python train.py --num_attention_heads=4 --hidden_act="swiglu" --norm="rmsnorm" --norm_place="pre" --rope_theta=1000000.0 --init_std_qkv=0.0328 --init_std_down=0.0 --final_lr_fraction=0.1 --batch_tokens=32768
Each number is 128 + 24 x the weight over the matrix's rms, rounded and kept within 0 to 255. Layers, rows and columns count from 0. Numbers have three digits each.

# up: layer 7 MLP up, 704x256, rms 0.0813, rows 506-536, columns 0-63
# down: layer 7 MLP down (transposed), 704x256, rms 0.0734, rows 506-536, columns 0-63
# gate: layer 7 MLP gate, 704x256, rms 0.0785, rows 507-537, columns 0-63
up506:143084151141124133109114103129140102124147115145148125115073152082124146131139128104100122143130120138140121141130127106094120161159157135150105165136136142159151137112095135131134098118102108
down506:091127120115106118122104109149151136142118127113116152119131182145160169114120111094114150141116106109127134112095113130121100097152111134072135159173129168150131135117109153144131156093124132
gate507:156112114131169129118125132166114130103124124144102122124150154104093154132136170095128158165164182115112144124160138106154152141162163109143153156116129144155113117116153144120163096160116141
up507:124100130075144155137104108131096133147116068114136131089127103115122128118097127116094149119138153138116135103146129112109145121120120100160157116137135134139129130157152110131130107101126109
down507:111169140072126092100142145113109134115123143139138124149084093134131153116123101097161161170136149130145114101161088153138148136131105139107065113164107087111128114126087139118074104144130103
gate508:090098176144119166167140092183099118158109110123172100160148119179103132133176138117155167137126104132126121112144153124134127089098110109160154122137135123120137113141131127114109126124095143
up508:174107113133107144127134146129123163110141092113108131120084079106146069154139107125113082127092189163100160102131120104182117128126122096115104138125153155113157094140162154087124129115175118
down508:139111128144126099150136110128108132141133122136101119143116106167117154127166139102115114079144128183088120104117171066161118105122129127132213165160142178156112172138172106126120139123180116
gate509:159173139096159115155150110130140142127126109133157102185125150127143141171151175082182096137128141135121155151128141119132078150153144100134117161153154112145149141121114084107113107121103116
up509:143121083149115114101142092138118130121101077139138147123132110096135112101072143165148129116128115121136135086106151130161154150181141121151157145161143130095115151123112118135144130159104133
down509:128184128144157120111142109101067159097138120125126112140157160137103141124125120114082127160126092137150120118121141159127114098136083137155160164129120130086090102163110149161110133163135158
gate510:124163138122132134121120184173117147142119128146111127105147138113134154173155142156141139107093139135112095136149084127122135174174147102080136139140136122100133134181109104139087131168102114
up510:087128137147151119115158123132156165145147121117160138116142112087088082178144134099106161151148106136152120106156144128124135104148169144137106177162129133141142142169164163141168141125102100
down510:131126131123145175148147087128124141173095170096115142121124138130145123151125097182111163150107061179118087131104123125111136128123121095121120118166106150106097092109133140104121172126119184
gate511:110132126151177115113138101119146123087121115115090132142168070108194109156169145104147140126155121150129103138120098156169119093176126135138111142149162120173102137137169147139160091159106085
up511:073117112140147129132048131100102125124160101150128088160102113096172133102131123118172137136125123146093131140174103135110158104128141127121120122143131088116127107135130157152171131136128110
down511:144130111136126199123114146151124152091105102139106161156090135054107088133127102115131148102116085131095163146121128125131109144162107121145121170190108144129093095143130116154107126162114142
gate512:099151066139128122096126125145105118159178149148121142148120149115118126127120133142159126139098092142102143109135095122107081169163122159179083144156098125140121172130183144164130100173117098
up512:135128147110166118135158155121110131140046119140127141169181129171124104128141149116109122139135167127134081150163129129128150119139112069101174145105131116136110125100118135128122097131135115
down512:104147140115166154130107133171123122110135147126171159125141111099122124129165118125092128143123157128131152109154166122160160138139134150107117125127132141143086143160135146137125116059119174
gate513:108130085173106155156131157116127111134163161096101115170158127133076158148142161141150117116086141114107109121125114161138113096149149107140149112120163107118153115094114117116147141147134154
up513:135134138131148123175140115169135156161099139138125153107099132119137138144154136151122119121115124091119105110168133158130154114118147105105146162136137151121089161108120122121106102156144124
down513:144116109137094167139143143109067069142153105081112138175145143088131088121132175110148113123127113117105099131119133109143160093160100159157149123107172144143126129100128086121123153110109144
gate514:141114110126131126118079127147137101158104109152098136113116125095149096114148161126103147146122073167153070077108136129166094143088116129153136166126129133142129123113134148126111148123133141
up514:096153121096125119170125150133113141138136162122176157127111135127174167150118112096132124065125134138130122141151142140190104138109151148122138122127130108144135138155095114131092112057118107
down514:110123140111089152085104132137202123148134108121106107095093164126143117133141140112115127156129134131117144141099122111120154124115174151105142121124144064135116112194114136129143169114085116
gate515:129122100109139098143129131132073171145163141121124102106133146115151139102130120150123098130113119115123119129153110167086142126083139137096093163085114138121107126134097156136151146098127138
up515:109142149136129123151133096123149094149099125122117124132169115114129137137112096170119133127175104160167076127181108134120152128114111129117124075129096110126146125181078123133151166205112126
down515:091126147076160134140112116127135133143091129154129118165170139147152129091113122164126146095164121156108171161156109126113119108111159158112165159120124107151153102159085183103139152109116116
gate516:115169129110104102105112137078122126139118145140132134118111082110110163133140119131114115088126135110118170137110149121102119127165134178107073142064175114135089139088078147172131097163126124
up516:113128129154076122122123116106138163130132122077117138152130127110125177122139105108126131130155084088144144147112085142127078133102091164102153133144134121114130101137111105103137168124114175
down516:156144137073106115124169113130092106102112155105100156107105119098148166127144102129122173131114133142148152124107149133157152102156126138152140081174124124138121144169149146118129149133155082
gate517:122086136134140113110164119114111129063112172156160124078061159103120176169095141150128134112138169130171135155099117191130130130131127109138194174160138148115123138121141129119108125136112156
up517:149121112094111103135136113122104179118102101119144120117118145104165176155078124064094122130130107150125105136126097066144128139108092110118207143127146119132124159103142110111135110085113124
down517:103100139131123132115121104154086135096155084107103123110154110148099122080122123165146160161139140091128144092130132130154086118150146127124194146137100142092149147142157127130152134127133141
gate518:125149162144124105118103104139135128149154104170135134152097161107140116142133115113176147109085092135152108108095150158165122122124077102158083101071143121156138143163123139119109123124129125
up518:110073120147128141123124139175122106138109139137132096107130099119113099109120126160104117107102141135157104134155138118118143139115132125157186159104089096132161084125150116103110118102100101
down518:122160096099128127110120129136150114162139132127137099147149133135155119142078139106151124161117033125139117136114161118140155134093139110101071155143138096132147116139094142066103140145141124
gate519:145166149110139126178113137172108126126117123108168131138117165125091130108138125165124157148168067112088125138164135135121124093154204141097127157132146134131116138135142098158144144136154132
up519:111127116140131133092168132150103162143137133120120103110147090171132155137156114125111125094138104150165112106113148115132132106161109112153109090131145099121141161128117112113135133137133099
down519:150125145166144132129182105116116121134136112154105139165140134121116083129164122112143147141133121128113109133115085154110146145131103129103076096142096095100140142123115167106129145145124176
gate520:136149133123128110096139107110152147120135175132080133135138137098126163111120095183105079129131166135151135149169127139125124120154094115132162102118142123132109094131154180116115128131108139
up520:110131096103130071105087166133140128146157147163156140137119145131127136101188150134115099110114135133139146158146111157153137134149110145110162126107150121089141132148119106129131121091098139
down520:166137112149168128113142111182102129099124142170126151128116116133153145158147101158147127123143081115116141127094162121119105128122078125122096153128106139129146129166096169127129140128159091
gate521:142117126138125121144154103100133176134153091143095063087122193096110167125146140145115136160115114151165134172123135119136111093087132124132126134123144065102144153154162112121163165126136132
up521:140129171155109096164152114084122073123129128193135141094110146137121156116135153158141179136146125138162102113118101118140127105125132174145181097118099108141075162145151079148120170094130085
down521:112156154157117123106131150148161110117120128156122117106150141102079162101173122148133132098118116063162125129135148107126097136119126138111123134081128111114146156108121135155105110145130178
gate522:106122119107115154148129113167134155126152133134097142052151110113073133156115118107110141135153100147152162140127163109079182144168116131132128108145121074122119168143124159148101116144139165
up522:161116096142143130126106165159118112146117142110084133154102135124111120169135146143124121139111132186113132104157137139130142073054175126109126102131146105126147123104100120116118126162115120
down522:121138102116129152116109107117146177137128130129139132111136129126165158134202144141115141123147108120144137161110113113170115141160138155139136140159127127120152142129137135096143083114166119
gate523:127135155138115132155151150121141139126156134121121123129096128090085166105104148126120114144168160122134174102122147134147108124142167125122150131088161109122080125127132122104132146130145137
up523:134114131125133106155118090154112135095108103120100143158120099134159123132132159145097123132111137110086105096123123130137121150123181162103134142149124158099168130094124108140095123113101151
down523:146166129145160132091122131099157148139119106107146102133146145126101139127100120117116116175079109131145145149133107130128111163103118117148106114105115109165129130141096125121144152147128147
gate524:172105142134117124168154142145119129121110142126120120149160125106118125104105101120124091135083102156125131102163112094172127125092056152152154089174142129117163130158100116127130120103143107
up524:130152116147097099121114106107130140118168145139121111106135129110103108170103121108145118134139168123125168111126130115162142115138117142114146117120061106142167105150116167115136132122110134
down524:130155121148164122116115148135125153103131132150118116119157118164141114181149118171111104110146192127102124092129147101161113146142172116109084176107125111124091124123109142151164116121129099
gate525:094094166127188106117092126160151135148123146086103179110183169147148123144126170128127119110083079103138135129169162137116112094146097156102157135160138129152129162094148120065108120108121125
up525:136081107119147069201146096121148154101139144137154113143113111119120139107100165075145076163149160079115162162153116146113191136120138190129143119137148137109110128159121079100149106138152095
down525:132138092140116131110115167143064119111134137116086158142125195127121127126152126135095136120130122140113134132146110149149106145117176107121141072121097121131062090093095134152160137154175091
gate526:166129159162102057135116113155113108109118136106089178121128149122141161171100149140151135094142114118144115095161158179129127108125138146108117129104190155120201114134101112136111139099182112
up526:143157094168112157138133117103139139088077111127168122128136133093099109150135141126139149142124137093127121152096123124116137100148105086154118092129110144119086175101086112117152175177107159
down526:116112123127117117140139163119125065119039125132146122155148170091090128127073125139143171129124056130162156134151110164117126132145117136165126143166112107090128169136128101117142156140175147
gate527:173106142068128139126152082122144125153110157119163096129144156139095163113125139125120105125137156135131119122162105087149100143119068137090168148179080177116102170134123141121078129140104175
up527:187106129123146122127143096082110117118123122141119155114126120152137129100119121155171103095117137128120141139074143120142085097130097125126111134161110123121134146150114146150106116121122197
down527:157146141113113136103142064146112148174123144121107118126124130095147164138135162092109166155111111119122106154128165098147152116126127127110170119171110102125127146135138108097142137122105148
gate528:138122115125106096148156134160119102142133146118177100138132093140154162082142154120123174094137140110136113115133143082104126156172105096180115136127157112119117139160117131103151120113138119
up528:116121134116145111092128126078136141158115122141069104121127121161119122097148122143135113141175069124160100122160118145146144117145105084120098154110119145147124138122125129124143104142088142
down528:102141146102142133084159147132106123173094155123140101127111173106118097134146099108212128134121164160160119080117163120102099070128127090158095081097119152127153121184183132140149153135126150
gate529:134130145136116106153150129158152108099095134172162119114115078116105145160102121113146135103139117100084121125122142141106129139138097131143072132129137129145147150129176108119122128134148099
up529:119116099115172125163123126095097154131172166178118114131071114103099155143111124105133120123129106107080108141095139125112177145156140117094141136111138113121121162092107091117110140107148150
down529:131162119141120152171134117112121133167163085142103121111142149093133111161106142146117117140135142117120143124137159124134140108140116092141171161149124150131136147135089123104134127144079123
gate530:160093123129129115111135129176099093102129092141093142138143078162119158116127161091150133122149125112114139091114134127124077115173124166126113111107136124135107151131134100162090163108126140
up530:086145153066133137107124112095089144078138134137122120165115081087155121119127105127120147123137185133137169112101115151124115123086122156141171133099154118098124111102109061117125144153141157
down530:157114159108160151144150129149144092122166113155118119137064133159103104116138160140136147082132130140151104114132134153118166096140106134129094088155119147143085131113135153100124108109126071
gate531:117122158133083105139168126164090138128137142132098089100154119143131128139131112085092145170114093147155127131109122146135137116119109141120149107130122123115144116146133100146105157171140093
up531:142119084129115142137188145133084143125153107112122156170131126066137132082093092173160134114166128126101139100111143131138133129149123134152139121176131112128132123150154120103158099190127146
down531:124121155094141159142133143103140175088130112142116118115111116130131151127132133169133150088108189157151110107132129105132112182102121113129102110148116146103105162090133122137049147127125147
gate532:141084149124131103147113130109122099114109115120115106153099127116148164112100142105165068160098089136157098170111120156133115118129162135143151122095135166126079116143149123129117117160109095
up532:164163125092078116109154133168187077139125171118129197133131163118124117118131129129130126125155125155146148136136167133143125142168123141101085124115154099118124145138118107133129143144129134
down532:160147124116123169087124123140113093142104114152110116127115119134144103114159106106095114108099125147117129102136124129123159135103123101118162171118132090111119133119134151112148149098152062
gate533:139153151112159093148100120146192114132141135108097167129135166124128135142125115080103108142075156159095132115161136143116107167129121123126096135131146136109159117133135174143109151115144161
up533:112116121142159126110117157107190070136123121104151111146158153185074157140136087133087190108136148128150119118134118119124118126129148180105150111140133108132137103133153096157139130137146178
down533:168131130155164140157104112128145128105093137159111107122142099153102142137139121114147124138137118127135163138180104108112168115122171168188138115138145123099138137136123125126068095117127121
gate534:107107113126148128105142139114135098155127109133134096108153127132141136171123146144150141177116131173110166108138116110071137142101100115149120191135110145146123124162118127181108146141090136
up534:137179115134154127102164115140106108060156106127114120147154117101119167121139107129140122116106118127099151136120152112127120136098118110118112129129087142124119130126114131107122120089132151
down534:081108143128117105119146128107143094128133158120099177137140101158172129155138123156116129145132168124116107105100126115134149138153121142092061137135127176122136126100178167173102150093134127
gate535:126101101126153187151120105101153196154161129137114114123135139131098179148099154122099124193127122180118133167119166099117148122088126119128146122126139133062146122126126112132131148092117122
up535:117138132130136117124148118123172127113155109128107170142147105182132121148113077136149160126147108137095104163125155191112065105080112160100139177140116123130110113142116141120108140147128134
down535:110119144125151149118117117116091137116129118139139132124121120118150167111115107143141121089122086131154127121119165153109176077161124142114116141131122133158125106110119083148167099102133134
gate536:133185122125111090170142163129107147060152150115132148123104160135149125121129129117110118142119091135120127147108131128131071148165114128095167081118127108107116131134172127124135156158144123
up536:121140093124134128131117109090144170165093122128132126117150144167119151137153166128142131127156121090185096164126136108160101173108104184153104144093112129103117092077117139102139115154156131
down536:119126125185140121135124124100107160099151145155147121107108124116159111137118137137089133141116135212087147126147113099115141143136108107118142112129116143115118121112172088133104160116132106
gate537:186152125112134157112173148141130154141209189168119126112127118128143161115097168134104146111206142144127106174145121152103087185137123187132160161137120108129109080100115171101134111131153122